Part of a small language model's weights.
Architecture: RMSNorm before each block, no biases in attention or MLP, local attention windows, shifted keys, value embeddings, hashed n-gram embeddings.
Each number is 128 + 32 x the weight over its row's rms, rounded and kept within 0 to 255. Layers, rows and columns count from 0. Numbers have three digits each. The size before them is the row's rms in percent of the matrix's.

# down: layer 10 MLP down (transposed), 1920x384, rms 0.0484, rows 215-267, columns 0-127
# up: layer 10 MLP up, 1920x384, rms 0.0525, rows 216-267, columns 0-127
down215 097:140195091070062103113101086156118148132089094089161169101129130092041132143144143160146132167084085128123099130127127130145095133130148117129190104177101145157131118118130029133096139162171124113091108136163132090097102140161160137087074098135080151115094128104115147112104122140115092117119100144145117187160108087128107165123172153115119174191132174143101111158153145152131130117105
up216 093:139066118092167151080104134081162147077112108132161117137093215171129110101114082196117172195154117129115090105055135140171149114086066139149113134137138132145125104104084159120053124154078185133101155104168117140111069158101111102171127152148156157140101077132110158145107130131104074180111108104144139150181119144141166105068138100125114186144125120171150121114141115192103150143121
down216 096:097069114088136103056112153087119121077187144104128186143122167102143091132172169125039114144114086086124138172166133146105139125119140090096148118197091092160140142154154086093093104074136160150128101087114186117151119068114116165119147131154087184116087100078170147110082146125144079096213119149101087178156065140138163095140068154081132125132111172110132129096061129110144132101181
up217 100:089165134088130119139135146091102110158120148079124133089181136122095185097194138115143168092107139168117086082120150133113133166094104139057060108060122129099117107136132088125105110130131087074144144148151093127132126169089092113149141123150095105153123129098118186130082098135160141102110127130134150132181098107126141125125107164091153160125060159131117151057137124091095072144114
down217 101:065080088123176092145125085095119143142146136097146153135137102117145144096169158079166099099101112189149140075099152132208092090111119098156117120120129153132148134164138124169133137124123115098113145132143145060125107183107149134187147122101192094132047087091113119104098127151230125173136196116144081114150118073107149104117127105139117152089093146215170114064130098129129144141087
up218 093:147114148143168126067100077111157155127143111144103141147154212151110087189159124123177045075083118119157087075134150149148101081127140124144148094159153157173064121153156084086117141111115106097166123171122127073143108142139115146119141129114108168167105061138114090149115123091156144179103105092132117131114055065139107122140125106126130147089077133124122113117095115146204115147127
down218 094:094132132166115071099178153201113110146089081130193168084113133103129098087153148132096080097066130160106147136130097085102167195134100137183123130095097119131154137177153119078122132117101131112124101174070107097107097088072158103105106149097083179134149191149183125162148109096096117085061077098158151114083144126182130152232133181127119156152125087135127161119105095163125069110122
up219 105:069108110139153134098154156143173169133154198091101136190095218102139092195146123132107130135145158167173148164164144117103095099129097124104149099097147168152086149140097195129112154126195125109102119145102142068137089192111138132158116130224129159161134148158136118120097081142106123175110130125165150147134150140107166191148112156110205210177102090117147133168140120079184122155089
down219 103:126150126184105104119124111153145126125133104114098128124146210127141087166152096111095126173150097112147149096180116177075117127127129128158099128063128200052159096176172136161148149153161155109106149095075149052168179177152130103148069054144145152143196134178119138169149113126090138107124193100117076123159156139075174139134099164115128170131132139124164129115120165136139085117118
up220 099:126121122056169147113117124087148126145142126108069128138097146158131093168098183105124181112079154066104089157096166077140154154098117141113150134160118101141089091078132188127139086121121130087127127104131135109155131146123131115136109140149132122129106105155163162153115127128114142178113134114096159102171045122160172199049159125142115162138185121192129144209116117069160105127089
down220 100:161138101127157091124182126096113161147110106136122137151161156130152170111146110069132096168152068151155155166120133171112123074082146130133136147033165085142105218105109141126135157150126152129113113172088110106147171123137149113150152101160093102158126141111169135072102108125082085105130114069142152100090088108126144169135136137143118073155054103147168095091152125086132103168122
up221 105:123157120136121123086134141131119106109187166101140136164107130107162159143144090097100113111093126159148159138131141150070120185186154148090121080113127101157194170067118066086083124149139096104139133160156168128115124135133135099133096144161114096136118131162179186149151102119093139122104142138183126125121104060128137161132146121115131144129178182154198113169163098082139119144116
down221 108:079156107148161138103176104079141116070147095117161087105157100149125103127129151143100123142165202111083087106098121137088199167105139151128132141161159122151045080174109147108121085100094109099160123099116086153202130160142123150115124128091116141108110119139108184097155073117081101065129156151135106129180101116099068138170151136161148074082079148145127204118096150133121136110141
up222 095:170134112114156135102158054081123123095131167128160164135113108116082141086185189103141152074123145123106079143137115175109086130147040132167097137130110158139116110125103158102148087074094111136190131171130136106108135140163124123127149124119124168138134138111123123178065131122159053079121129102107149179125125145086127205135161116133118108113149141131100124149139156123134069154094
down222 096:128081106146121103158154116134091079084111167120168148129177160097119120125145121076135095136158081102055101130110066224167083149156111175097100129169154123118139090131137170139153093137079071181144133168203113093079134133135155112099133118193169098142175140096119181190113150118144123134166119113145170169109135162083058180067158152141106101099151183150154115175126167125094126113120
up223 102:159102105070095157098108166163075158119168136114124101112109154142151086188168127104059083140169136135158120140130098077132129126102133157150095130112144122092097166116083096160145125116123118161099121138115165109125119144114154140129080129133161070111144140128083177103072178117142143183090158125096164207131154142106104139123137118154082218135147095167161147145137150130088157147070
down223 100:119129136138111111123141053108140132130112123152166125094120164183165072144169150165109128117139135139115081104113095103128107131067119174135190082103128097119096158055088142123181078117088111149105078086125106099103065102119155104055069096129165094141112163037180101085138147126141136076124166092112170112165117165088113137146147133153105161109203160135115183112186165181099129193145
up224 094:108146160153076140121095078066141155112097143092151093103121130160120134105086125173143144165086227101166114146127104093058127166165115122074111152136100125066104141126138119063098180150121110122138120128158114077170112148170131198164105111150102183094088115103117161116055082092145105172122097167132118124115110111083142124131126120101121168153082155168175185138125079133123125109098
down224 096:129106132105186128076135085124203143124169212120171138135104121080176087160154130177157124168187152103211104134071168104169159098057146114131140130065140140122136151136109111075105095074078106157137129124129091112121150132131099136079150149079138121112076145143141126122114156149088115134131141145149129102161164131177143115122143129213096121123112124094143144111138162101125149085141
up225 099:142077129120128119130149099112101153108150156072104054071115111119126088136106111126125114097115096134108143119105163125116126093197130132087125095107120097110102123135095179112114122103057107098115162185131104126116098162146137138074127098122162117110117132103097095121073159130128114138146123143108123127123087147044140104149153114133131099140142147196145091095069117157161115119094
down225 099:137126124086111114103116171115128135123172113098092116230156132136132105154163186145140143115109117133124140120160113080164139104072160044149102125156153127106133097165157091102120159105116164079110137106104128154152225116100043082124085104114171141087174100142143105096194101169108068180102170086166185143043095140124078121108124131072124102141130203127148138166094105128171118120108
up226 106:122092133135143139118133132129133080075104202108151117182069137130111080148169125130163112122118163105148122161135150146102107160181118100079125161090151134082123099069074088132116078106151101127173154134156167129117096132174100154123091140150171163203158081169136113209112152107123131135176101140172105146160126120158160132138100136104152116087134149105153093098122177084163153190109
down226 105:146132135130118182165151136177110068113097082163140121129143151139083094060123132130104124118115144094154064144076097158076108164107176128122134154088132155046170109117100095158164050107163100169120119187150138141153137124128158068106161066165164088146125127150089146114126177113128152102143125127135095113133164146168144126136119167153085126152162118101115095099166147147110045179093
up227 106:163090120115125131136114078163133145105147143122123161092112164110105082111137211131138146121132118192097112095128180178096060171146112108110096161132110144144108155141153169113091153127173073100157132155116104176173128149177095140134085130158144176147152121113126144110127178109104170116141126119141108149119114125123134116115152113021102229125091090148117142171141097132149130162127
down227 102:169084066166114154148121118141128130129122163168134172129075130184134143140101113134162129108133070116079124126134102126112090196141087219111091103124139115110126168083231078146100170128168075150162107143060102121184093163168188135074179104158105150116114139113092089131108129151133093118179103115076129162176126173179111124133109071087118112052103081187128091130125149135124174179149
up228 101:143124171110202167080143136099071118144099137066087075111133182160114108143120122173057118103115087117129142168148135224071137127176087062078181153077150128110053127140173168130143071147092157085125063114062084102079180205143122176151129132175167129125164100129105105142137152119095133202126138142135141172090096142107146108160108176124142163125145147169113147133159168126162169154078
down228 102:154121138159105156145136106133109171131152139114125146119190090169124101076246121149088125151138143190145069143115132070086174089086170090090127197113152129124166154116121074073148125079162126135108166118140112120150111122166163125135160116157157151119135082135081132159130144133085125125156101106106174127136122149092096136127149147127129138133079156124128131178135113169155139123091
up229 105:122097104123119129115157103118123117084135096121089139098108154143176124155101207155089141144162158097156125170105147170127145197165171115147121122133099158136129100161119104106100188182156105114149140176122063146126135148209130121149105169133186126180158089135124125122130138068081090107157095104121133208113136055125120184149051160100109125135149135086109105119119163103131127152117
down229 104:093066131145176133119115127170170085156134092129071117128089122107163106107101095113111104129100156115090180137149135113099145168161145076101113115131151117104194171148105165119139156153104118087096180159150148156083171100085171172202128134127134103123093123125172133069121091055136117144160123135157062107099161190169152103151087086180193164100124088179100071112152113127161054163157
up230 104:124153086143136105144142171143122150106147193139116129166131150149121104163105111157078141117173146097076119159126119192121124098116109109086178134020205177177137116073149120093115089149069127088110114187104088103142121093096117141130162116143170143143158142100169102088126138116160172100178184112098094255153141132082116102079101115097129114148121149142113096121127140100115179098153
down230 105:144075158086090140120127158113074079129137140152122131100130069100125138120140121127130127105177069112101187100139156119109109117087165128161219203105137148140186113158170117115131123082040091142123117094096074146130175120087127113150151063141148102150154127077179137162098121104153100050136175130140086135151147157130120182114132169152075093099102131181097075133126044131122071120168
up231 107:126107136066140140116114171070127156097116141090187139141172092187131152157127128142125158069158144144138113096091110146137136123195133109069070119140089156084103125093149133156104112168129129145182143142160074117168144130106110085104117131107130129156116138144131150162158108109077120127146138157084139140133109100173178157111214115113196153154122074167150099086139140080135160129142
down231 108:123109131154149153110099143116130111109141132107156101158142132173153178088158119181165107105163162099147176075123122100107147099126139070159113098133102140072165156117161120139155147147094151159117141095130096233147158141066129093130108154062105081116101133197154149166094148150134147091070150153104086128084101106133124148152159143103149099129137140148141093092155173146151153110137
up232 110:092080097092149135133130093142098136133149136081126080148108116088166103118088161145167082119145113173086130119140120123068166115175146132101107112064084135133104168113102193121119101149122209116108064115155124124171101126130098124129044083134169185164133089151102120111177150121155227151134130093161104120108019110121132133067203122107122175138101210155134121144147134132120103128111
down232 111:063058122118149126110149140114164121071086119117185095131084093144158125129112145123112091158118137148093146108114083109140132087117157166062091091151116119145085152106188106143183146115089169153130116100106098092132083113176122106118135149135115152111175067105092114145155118157138137068112151102161089138163115163128150164103153088113165160081118166190151095144110090165088150090179
up233 104:132155076138118153119132145113155156134091168099104111158146170116132124220177140171208093088049152139131161099129110126169142091145130095149099113120064113110088110162132168069101158168137129135120112104055140135125132141093135108156114154188124145083106162134126184145102075116117097081134154091175087149198122061196146113160136127097191196139121080226157210143116111112090114114091
down233 104:122088073155160139123150100131151137169127113118091155151124159118130164095090172143134127147140159147167174143152159162134123202185231132203088167141075113131164113084101101061058102120153147125120101131099148125074154159148122195105128117106132142143174121088142117103117163104118168133108124114077056110145149157175172130123141132097146124160118145128162055095117169090107155133166
up234 105:146150152131107109148098139130139126119134120101147135138154116110196158173170123130104144084089161113096155185111131156152052147125118099094127108129105135166166134071098116163081057174132104163148108102106107111124123136152090140107131123190171139189105161122176106101161133125181157150174091122122157146160152116123155133154147090141147123184092097131147114104119104097176158104045
down234 106:143116134084133128090095161118148138145140149082064089132143125114120170123165065091107130144131073168167166135103137133183107177132121162163126112115102136125150141083112122159144108114109123132117114158118112114060142169094127145142155149139112157151151062108122113112188146144175120086110109140132098170095050126180122106113109110162092147080138113100129198155089128151121094120096
up235 111:159117124140128146161063071130088134119094121132129136140157163166136127150235101136103147107112167096102101113174144189094148142152052069105160151097152173066117095152090116114106102120167106094178133103111135152129083086165096106211095100207090114137113114169146153196081113100097141135145159084107103123107043110184101099113200087091110186102110161110112089109148133106104148151124
down235 110:152118099092125117146126130148086091129124118118124148107110140107165133062123155144118120095164188087082108139165157093115175129188123123089157117094140132097107171091104196134158050187075088149140158132147108126136162128121154124149061128169088126109121144162095161157173139183146137118075162177115107156127173124138091133153118187114123134146091180165071128141136160134146110116098
up236 101:130070104124082101136135136120095121108097131111100187168129129186173118129133141166176163131136101164121101091126133182139074133169112135115119139127113162090134152129131116087136160116146168109146136113075150129138109166152094145122121131105179133112196171130150141079084171109143175176154114117087138101140110155131148157125141073053133142146137127113105106096142119165110140176111
down236 106:096127162150152141158126133098104049067172136138131134081124123112094120164113116082141148161106212132111137164157182082128197171095073142110129171104120151201130127111131076106109104138117171168164085135145127076186098137114101125180072120234140176124140090181120114060085128143117151085151105126125071102177121123138162115158108154034138143159158117173111117116052111135143108137132
up237 110:103135070110195131082163138127143121101132154082158160161127095150162098136117102134128134184075144151139084058109172141042191112111147159129131135092112106139088118137136162106110101153067131098132086089163105088156233095110081179202142118131160119132129127129121098168139158141122166190122165146174106185089081154149122149101122133115148141170122162103111102129093078158103083142136
down237 110:128201144143129129113028091153109132151153145189161134153141099143150161178136127103072088155123111137145109149152202179127083168180149109068139082077108159156176094113140133108145076142104163073144166083062131071166143164179105080165126087133161129121110140057134107203098117094122141134101105118132103128177119143164079164164127069079149119070108077032092090156128123144109099139108
up238 099:131133107119172123089094165113144119117104144106117188192192131099131137149154123083137151123101123104122120127023097126080091147129103151126128165174081167159131125086160121077132085133141152130115097117125085120169151129161142115171141149153154122243139097109145071122081163099155159118163127145123108121094120138159117149088136123112169108164137159142124155156149104141111122132151
down238 101:099109105156112161129147130173089094134101159171167148151129125141114170149168127128090179173108089137095141128198093161131108130090143147081133182154145108151121054119071105147100081201095129097141144062130126114101093082164109094152109120147136153137112083177098131104123055106168140079143087165109100149145100106172154118091097096121157121124116132060112101100148132126116116130204
up239 102:089036066077131141122177193100103162092115129092152066177157180118084036115094080147121180157132137142141097092089119167144167095134113130106149133162150193144123175091151113150154097096123173098085165122080072100138069195188132126189068135098125177115184132113140178191130129094114138177115122121102141133188135116137089157133119120109148120136109136156082130131108161119153124108168
down239 106:138165087141146125159073098162188157140145125176112161133136168115120105153059096163147174105110144167128181145095133101134076071128052067118150059103090130133130101140164084103159147118118132092092099177108106175132135185132163152093110110186118129141153193159189136066137109192059106175101138139109153072130134096125055145186163121166165094168089112109125213138136142102075143105125
up240 086:148059131154146072146197142137152136137096206117117048142161101103103192150114164115078162112114132109122138067087170159151146156142157145139107100065160187132136098060110174134081148172090107109128090148167139088138182224137105156117176143100141215100135079154105139142142186142109163136156111127190122106118195145109124141079113169132103093149114094135179167079138138118177130134105
down240 087:158055168066118164195197188102076132182092134153115091128136177127088147153086103147163129114146101062185162090113181169137185158148142092134103152122112248105155132142129117119137118106114095070152108178116108170124145118149084120104085150161162105108160122135097093058140133047130135108137134142135117113131183110101161101134096144134076168118097151131084135159126108132149123164088
up241 108:119154132076180161095137116115114193130123134103116133092069178149138094169126106121155111094110072136128102131098153161079145086122105130091145124128145155162106135200090119107124121110083078126144137082149051108147105128151064132151111106155155166113175108148105103161131124127125106133134082134191119139176106124103134157148163051099083146171190168149142069058045129074120167180095
down241 104:068099158137131138149150117120115079095092067145122111104090173124121149186150142109118147160136160088094155116149095152065156102102094176156135089168105106177124110234109097184114167119115090168107139110127190131092106086151047073094148128082155126120108142146105094149111126138147136103077131154110125149151146137099122106236195134073099153162177128089117071146109091100137141139112
up242 110:098098096127138131118134153110141206103108122063163140168182189170188048184189132145184181102058135127184128126132145131132156115154146135073103147183113089125163064098154132083123080145160104140174126152140115159103143104177136178165150129129144144157117126134145127176139132117119134149178101157079109152190135127131164100117143143083157116147160186101103206119090107112157160103105
down242 107:149161154145115116120157152117124170110097107131146029169115166154150112128190137104139146153144113138084143155124081164132145058082118148126084156174131043119143085160115154122130086105120134111105116135093115164198086169080098138164149126081152136150166113078088132142127170138147165055155139078153159100176157112089126209119075164131165093123141104117124141157155137203132105164132
up243 091:115157128084116121169138137125132134133103128102172149051102127162125079171155142158125075153146154221103148126138176153148156155140135142108112138138148116093135212102135178133057167131156160064103140149092142100140115155171097170105113169127125113120131147173117110109162163111143155154128115104109127120066080124115137129147123083081065113093126123172125167119114140153144130153145
down243 095:141141109112148125081090160171157186147160160167173108119145142102074125193108186122174116189139103125079139128092166132116105150137114199228151091138151142071148099195147160061054132103146125167092123143082130141074163160117116083128157130160101173126123079159106107168147123151113072148139170134142185135102141120103175098123110129117126097111146100134131058084143089087173141144094
up244 097:155110091112122142121153144085139145116187205076122094055131087148109094134187146126129106136127175179066058140146148094112178129121051151096109145139116113159115080151082124175108119100111072072133170100079118139130151139149124132102097144099155109133174127090102113172177106095125103094129148085105149101149150112102116201038154109079110110128099090113155127149183145176143094153103
down244 097:072118173080079171075103133150125154112086161123202117122128160129149137147144151152079149156124119094099162192127129072116093157108120126143111121161147086134076149101132096119116098061166111099162115087136120071082113116133032136146058061163072135087106171177139093164144081148165064094101112132143107186167065172126113101165073103132125104086125125134093134101087140187175103110103
up245 101:122081142112174146139035084095163109153149163087095105115146153121100085135177102145123160149145168113169095150111125127133108106143139103134077178156168175161079131135119148083109191118108151109103131167091107136156151163167088138212128210132158139187076133110114127162165103111136121120095093159152159097060071094177175111133069114088126156170162099118143131081134110130136098149152
down245 102:079098200116113098075107103106116092090092197171108165067125126118097157076108160158153105206193131137185145139106159130124159135108143117103150141163150139106109129081109128118156147077064143143143126177078143078158125083156131101141127131090157153157111170095106083106142104121129099123135113124124082105097131081144207140156149112171071067077104133133168085105122124128152144114141
up246 093:163112111123111111083067097124154128090138163138142179113095136173206055149155155150143117087094134082124111123141131145128128145147126104133115165176096117138128134174128099137102130156104147107176135131091152113121106128126086101121150164183081153147113169175114077178107153148160136179087124161148060144099168113200147102099179069091090099121105139151152120131113091046074119088065
down246 096:108096140102111129117120087103126101145148092139088117139149111185168150170119090125157161112108143139095156149085152139195100098127136172122080124103195136185204139165125163175127180075154116159178127128178137120146166115132157114073095149149133146109074116137200144096095125107108109134125125122111098179149123179090111174081096136199193099097132107069142147121169151106140169174129
up247 111:079129130114148160095083193063135134126103105153137140173081179120110135157128149124147115125101119181154124157078160099105140197129148065150151151129128158099136114121096118147125128158096112102129180174160105131186140142135143203140075131097128127149103133163174122167137194112030142143134127146126097146157061096134089228140110136111131143146144125107123120137126093064133137170091
down247 108:091179148126093133134161181104082131105099109151141130127113158163151171102158124136131114118115121203143154124147098080141126200082129107181136128165122169075143121161146124180131119098178151089149176148135113136125138110157116175101119148092106077085142168128136131167168147108053103129187113150117127146147140148127051139192092147120128101172127169116142119074135115114083157140152
up248 096:175070142053118255140170163121185123108128133146148140162220143155123136135136155147119144128126131062133129111087160085148181169108141091134128136139136175081129138154073145125127139160128141129161116140115127123076161109148115163161116133156167148129137132128129113091174098042145103108134095099127089146106144138141106144144189152073114132146183099083166074116137121134124140149117
down248 094:148200081140129067132059202103084170021151122037136121113095086124085128150126166182183113106135106136071150114144152189087146157075109144178143130112100109127108114151113168181169160078103195137158095126147110091098161109137061121132135093079125158065115061152111138095083131106127115109105093140155149136132121152103138105124141089140135111142101144117095117150103152083187110140125
up249 097:130138144115101164117098120047133170093127149061120164138086122105151084133135123109123157088104139138142122117135104167056131100100089121108107110158139130121100121128071121103147069125068113054119129111108159050141086116192128161118156117163151200157075181098164144090124131137178147119163201133149120092151148103092126104075176105107140099090100200170145112140083114156183179115132
down249 098:160110128115120131123093155102146156111128149174092119093091168099128157134073162139105128111096125148175113160110150110060112109079093139098113150165116133130120089136130122123126137142080118204149073085105105122128168134217125107196135081086128114053086111094118174065114083140163112144075148128151112152135100165192092161151055126164120109105152130135144128130113122128126132100164
up250 100:166135115144107105130123090111107120111146148091140153121162149193129142132146176135105099139100091117168175108113134148139090112142073190121154137167190120126069144150126168059122166168153104114129099095047178106148170136173151157185111216121191108120134171159112165143180127126119157175088127155119105151150121075097176098102171101095141135156170113112116163119135173109129129157094
down250 102:141139140150114177135131144137085145113188144086127118176142136095143109143099140103108137075105130086136208117091111052201097148113102153108177147175125120196130095133137119140156103172142178123181105134099155093115150073150195177165152136127142134115148131139138122135162107153173113186103124144143135104136098172117141112162101113102174129153118149057123135117159163153155110137114
up251 098:094115145138121152149049100125133119137076105151159121114109128112197156169095158113124199168080122161046177168155183186089105167142144162128126104163122207104128098105127146142148146114182177086131131138153084138172171133156103110121063120119109157140193151090149110116110110083053169106140155127157088168101095067140154166066134140126148160145111129117090156107090044100144112150131
down251 098:162122127131188171080106128134127179146136125130115114105133124089198097101084069066145106141095148160094192101100175125133108125152119129123150108204147128164154123144090142099179108166131158116148123160133104189125161140111136118131114191106116078122074141112060089111112125118120155134133097147125105160094154060117153111116117121137116177145121114129114154120052139128128116107147
up252 096:054084134092153157143090147133155117080140156109165078159175152111149121130086141178035201106103198137121051159074118074113132140146121140100141119139118136166095147129082118107125127155131180165154045088152062043151148179186157136157115147109103153141088120141160119136154153115114135132069092150139129103109079136170131141169118133113201130146110153114088173080140092167105162158118
down252 093:094189143042225235059104078127230168073213174133132094175106114137103106138131155135164113129134144097150110151116102098151113095191079121099192129110136149156126113124131125099128158140090182136147138074138155162094109102077164127126077113147088108150113130148158132068118117173193071153134167146163085105134104156152104152157132116120120099143130100105115128101170106144099154102132
up253 086:105113109133127106100135111053144147117154135141082113174137129151135133104106114157149076156103161140110117146156148138137106112121117175128150158070180143103111110138188150080112134145063136082124136096133020135175106144111142154136169191088099171086107152102158135164122114122112106130170133116230133160175130110125116127130149141160139121130104086127052141164089169120163101189129
down253 087:115139190135078083198100154183106153124149136176133103083134095151109128123120132113159176095078145121170134104088150126126094104162092147184111146114128145073157147134092165183062106120087122108147113123132140136098160133150123121063115097107217139109076100070091115062116138140162132137089140079177143105154104152104182109178163029132139166082175142140167120159107126119163151124173
up254 106:124146092121200138111137104136175199069121153071088129157177101112140021141127129163099191108139172114140130155124111133101136119197132115148117101098093166061071139114135100076032140141085178157113184134147073080162127201155098136155066174154104094124105122125128087163141131106137120170117119164110142138160068100134126114090147052136130136121107121142141124120136112069114166141093
down254 107:111179152149140089116072132101166065114092133081088122213152117132190099123106158139125116097187113110053118096060153099146094145120129043143051120108082135129157126195151154127079092122174131139171142158105117074119110145121095134167168155102120184128110136082089168126188122114167063076141164104147107164136098117177091092159114206176120142120149099170067056136172129138076175137142
up255 108:103076127116163137057089092095139121093156211130097059112102131205142143125119113144113082085110125132177096109114122165168123187175124140112136112095125166139143137057123121128130105161127132121162139154129094133095127146124103093109137165096124164139110066159167208167085162151091135131135119110130135132178087139133105113080174111076203113129135124103083176123122143131172071102133
down255 097:118147106106042103147102121177075144124069079183153126157158139110184148146142174132064146072089181168118139127110111150147120157110156088131131135128118137121141153117166082146151110154140080139147111099183155144124135140127164051062099108145113165143083128169145119175105170153054096148148152082091161093113155162122118055151154133176101149163140185175136198130181110101194159181111
up256 097:035128092127182148149057113148114147132116138116082110107176205150172094117101113124128119126119163118218072127118133124112197123200088142097061135125140130095124125136161158138133121140092175157135136158091149071175116234094146141150137129128107080091105154141124114116156115119118146188154098129113157140151151178103102110109129157121149180156153152147088201107114122159154078114166
down256 097:126056153096125088171175135162126093138119077093097135146179154112126167131140127160131135099181146137180124099056089071090138142096148129144143095096131149167146101162117150124100129113143126129122115123161158160127050086077122133101169111129138138051129110120094096094090126087061196107188144115106160093134143109092124138093172159141083141098171154138084071135114135135059122064142
up257 108:158158124116115127113150128149132113155081154134174137104156125138142152090134114108127103129128117163133088175125166106120098113093042132071136132148131194143144108104116086105100119133191113114158130129158106104151148176203137073112088170105139162115164110132211144138063068104112145175169099134177120198144158108168104145115123142065130147161178129149134130160182052104139152124115
down257 106:158148156152175131095172182120116095091141149131165099146131071167107133134130130147136078129190180117155131114162111116112116170128141134121130113124160075122125084170150118173126104047148078133142118075122149192091108090091143051154162129138123114110130139086121101092094081099147159145150059121120149124141122079118092115094130117096122108134109122095152041132118136111109159116156
up258 113:180143114112161199097136194106153140138218158087137114167071103135154165223141115141084118141112127154096118184121161120106139106125134122054133160091093127140102147093059148124132126112169110096174061177159166095199118078163083107104144163110168165144111078129131150165088145143109178160133078130168109138164141118143145141122149103162126132120150135123103129139120122115085136172110
down258 107:197178169172092157100091124150091112082096076157105155142147171066111122186092137167000154108127122077066148167092116123072136154110136140181165146147049162151079123070126112105166161119140133127167089129129173097175121129171154060123128144105124185112158165156114140149137135171091141131135127152144118097079110133106138119137142155136090118107157159149108116134174116142068155137129
up259 099:109097126140166124150123095120131114132158174165142136082112133121118179117131189217159150106107168193147087160153151143118148148137154142163154136128095174158171149159149119167103101156145057130149144105075176121129137121132108145179112129117139150179169093116082195142142041127114171135177129134158158197144131134147201163137150185101110208124081159151194107047116101179127142117108
down259 100:090135135122098133146111129128127167142135108141154156132108128092173147172161120178134103064136081083139092129105138127102103097093124158122149087104073213160149095122148113148144064106180163129161116179149197149061093075126148092166169083160127165089087093120137171043123049126142093139113141139102162121102162099066184128118108081188184152139127109154100143149119169110113151126188
up260 108:081092099136169157101153145165104156125214128112138022079104127072186156206118186164109134120073135119147115211086136176121135092125152119043161099123129117149026117075147108093132117128127095114154065160171200134109142107166143175164104108181160170169138134151165101126127165132122101139128153120126139113136133103106095114115116101153141144174091089072129074171141094108126112172075
down260 106:136130117160135128142157174111113108128131094137176095093154156123159168128024144137128127114143127127176130146179105230137143141134171126115129077157155192164059136155182067110122123088199131166168141065104222123077182095122148140091162139061130173120166153148072149102129168146106045110162166168068114109148105101100114119110133156124117115120138116133139106119153116155119124164141
up261 100:156173127131115158136089083044177197110136122137101185123132129110134127128160162106134127083198168087148137131139111146152131117143114111075137125111167206149146130158021105122107115133149191061122157132120147100114136145123104159147140170078151157110147106086192104137132126061161094181127126165158085124141078093132144183135130075134098109097139111104195187119116122128130170155125
down261 104:148134155107145159138096106128068120199133199171163143131139187115147127139185138158126082111144139120067156121136138110122125200102142100161100176090171120164087083124142105155085137131166136177095078144143147170141137124068091159116165161120099105135140137187144093165116117148100149162128113160132124131115132135144110152108125130078125133128088073107138149122135150129181090175149
up262 100:145155086099144162053150127110150058129117137113149151091138141101141140141129110150036114115151094109105111123119121134114055108123169157109106114128149153135129092148095086056098136092144150122170094151156133141170154138110092141141120106229107134112139139106141149118157096072059148134168157152178151132142120083116134091143095168028150073124148125120153118070113079059122061156162
down262 100:171156122116087098134110130106146191134137109137111078069160095155102182097161144159134104196184091146135187113052115123133135069086098141142112113095137095131074126123092163094135205118166155152117164172089119143115097135115137120112141111130111195107118129123066139132055110086104128121104168173134151108178093079090105084126171062058106199115148140152132074146085082092140117153168
up263 102:087143085116087108095161147053124125136098116124174191079092105088162118121097172152159170045159119131160099169147146145169106124211158135027076132142080181099138138167115198119106107117129154108156090141055171135107158160125083075167146188121095135109195179156138152061134103123097143084097131097147146123137091186118112125069095113155148084132164135057145121134091161131107171130123
down263 102:116127120134164099134128137084117131126118114078138174152130152142103161058122139122193194101160141141125156119134135118123098182142148144116139112082145111074133114083094177137118130122156142095112101119094157142139132089134103044162117128142089112175065114147162137083098128155122104074082158112128146138103126203133158030088098172154159103124125127090190083136138200132099125176141
up264 100:106109123137097169077082155113124139112184156111167065099112143122183163116138206180129150061091071168135100146152163179088142112149130143107089180028146132136131111122133131149100140188123196148099076169139145138175136127096081106157151169154135113135136167151178142125076151112136070108180183151221172152123069122149133131147125113098157185169189173174144132136087147130160161184099
down264 102:144055189129132147103106100110149169164215106104107077078142126130175091109128108099147188131112056107097158121111116084121137131136106111119108131167209124138107164106138131099172101175113173129185108167140124139148134166129139119115108153137114124138115113170137124114069085135131114114128077131145100100127072106136133079056123131145154139186146163181127094220145233141174136159100
up265 102:160117104123099114130115137103138128108099127063120132056102171130170062059088146093177168099105153149169120114153126112142142128084104086115127119115077130111093161105097065167121097127116151127104101056110110069178143095161114105088132150163124148130152142106127138095143121128132156122112164095154134106145088178108106115145143107109149144089175134098127177061074159164092103085116
down265 101:139103096160122075135055188152146136152133158103099137148150167147109117139118098105101133157117090127124119100160159162163148066078118180139147124166138049177096126121167216112092092145078173133094131148123124130128096127051112118146090113126207182160146131191080140087132060145144108135099115050124131142100088134074111082179133191147109158083139150065207113108051159141139145077128
up266 109:124093108095123183151113096101113143143114134111163076104095129174089030137139105134102113142155149141189148175143172161111144125155140141077095083086102134089150108160080147070130136128093132162124089081128128130130123136124121102148085174143119121155122104125179163139147111136166172176133136114189168091121117107127130100142154093072159126142117158112166175071147124050134120185062
down266 111:089081157151122154175107104171159125162077108122165124081071135114138158112109088065082200153149161174113154134121160163093082156161156118081173101151160116133126054090069089134151176073132116128062166126127082070120189115106091078155055103073145149101168164130174150133137137120155136158085164108116174095133114129146103164126079082133082093140135092088185123114110117139140095137112
up267 097:089146119097101193141126097092099142100116149105185100119090139136174118074137154106089129135153207148117149152114189166119108153107088144131100165165108146133072124074121119114096142121167123182090135109125153110134128142200146142137115120199126191159113106136161174099084108113055146108099122137133148137107077121111136157087115156125219177133076147169098137107125132177124148140092
down267 098:144117185127126124101145132090150116101103141116152190098147056129134145119148127124148089116211123140078211129162193133138105151117189069145118108126127128135114114151103161148153138053121140152119199080142169144110124136135114101147207114103114170167085081125152078125114132146181136106103085172104146119160119105097130151100127108101161175098073119169134066099148142144149186110125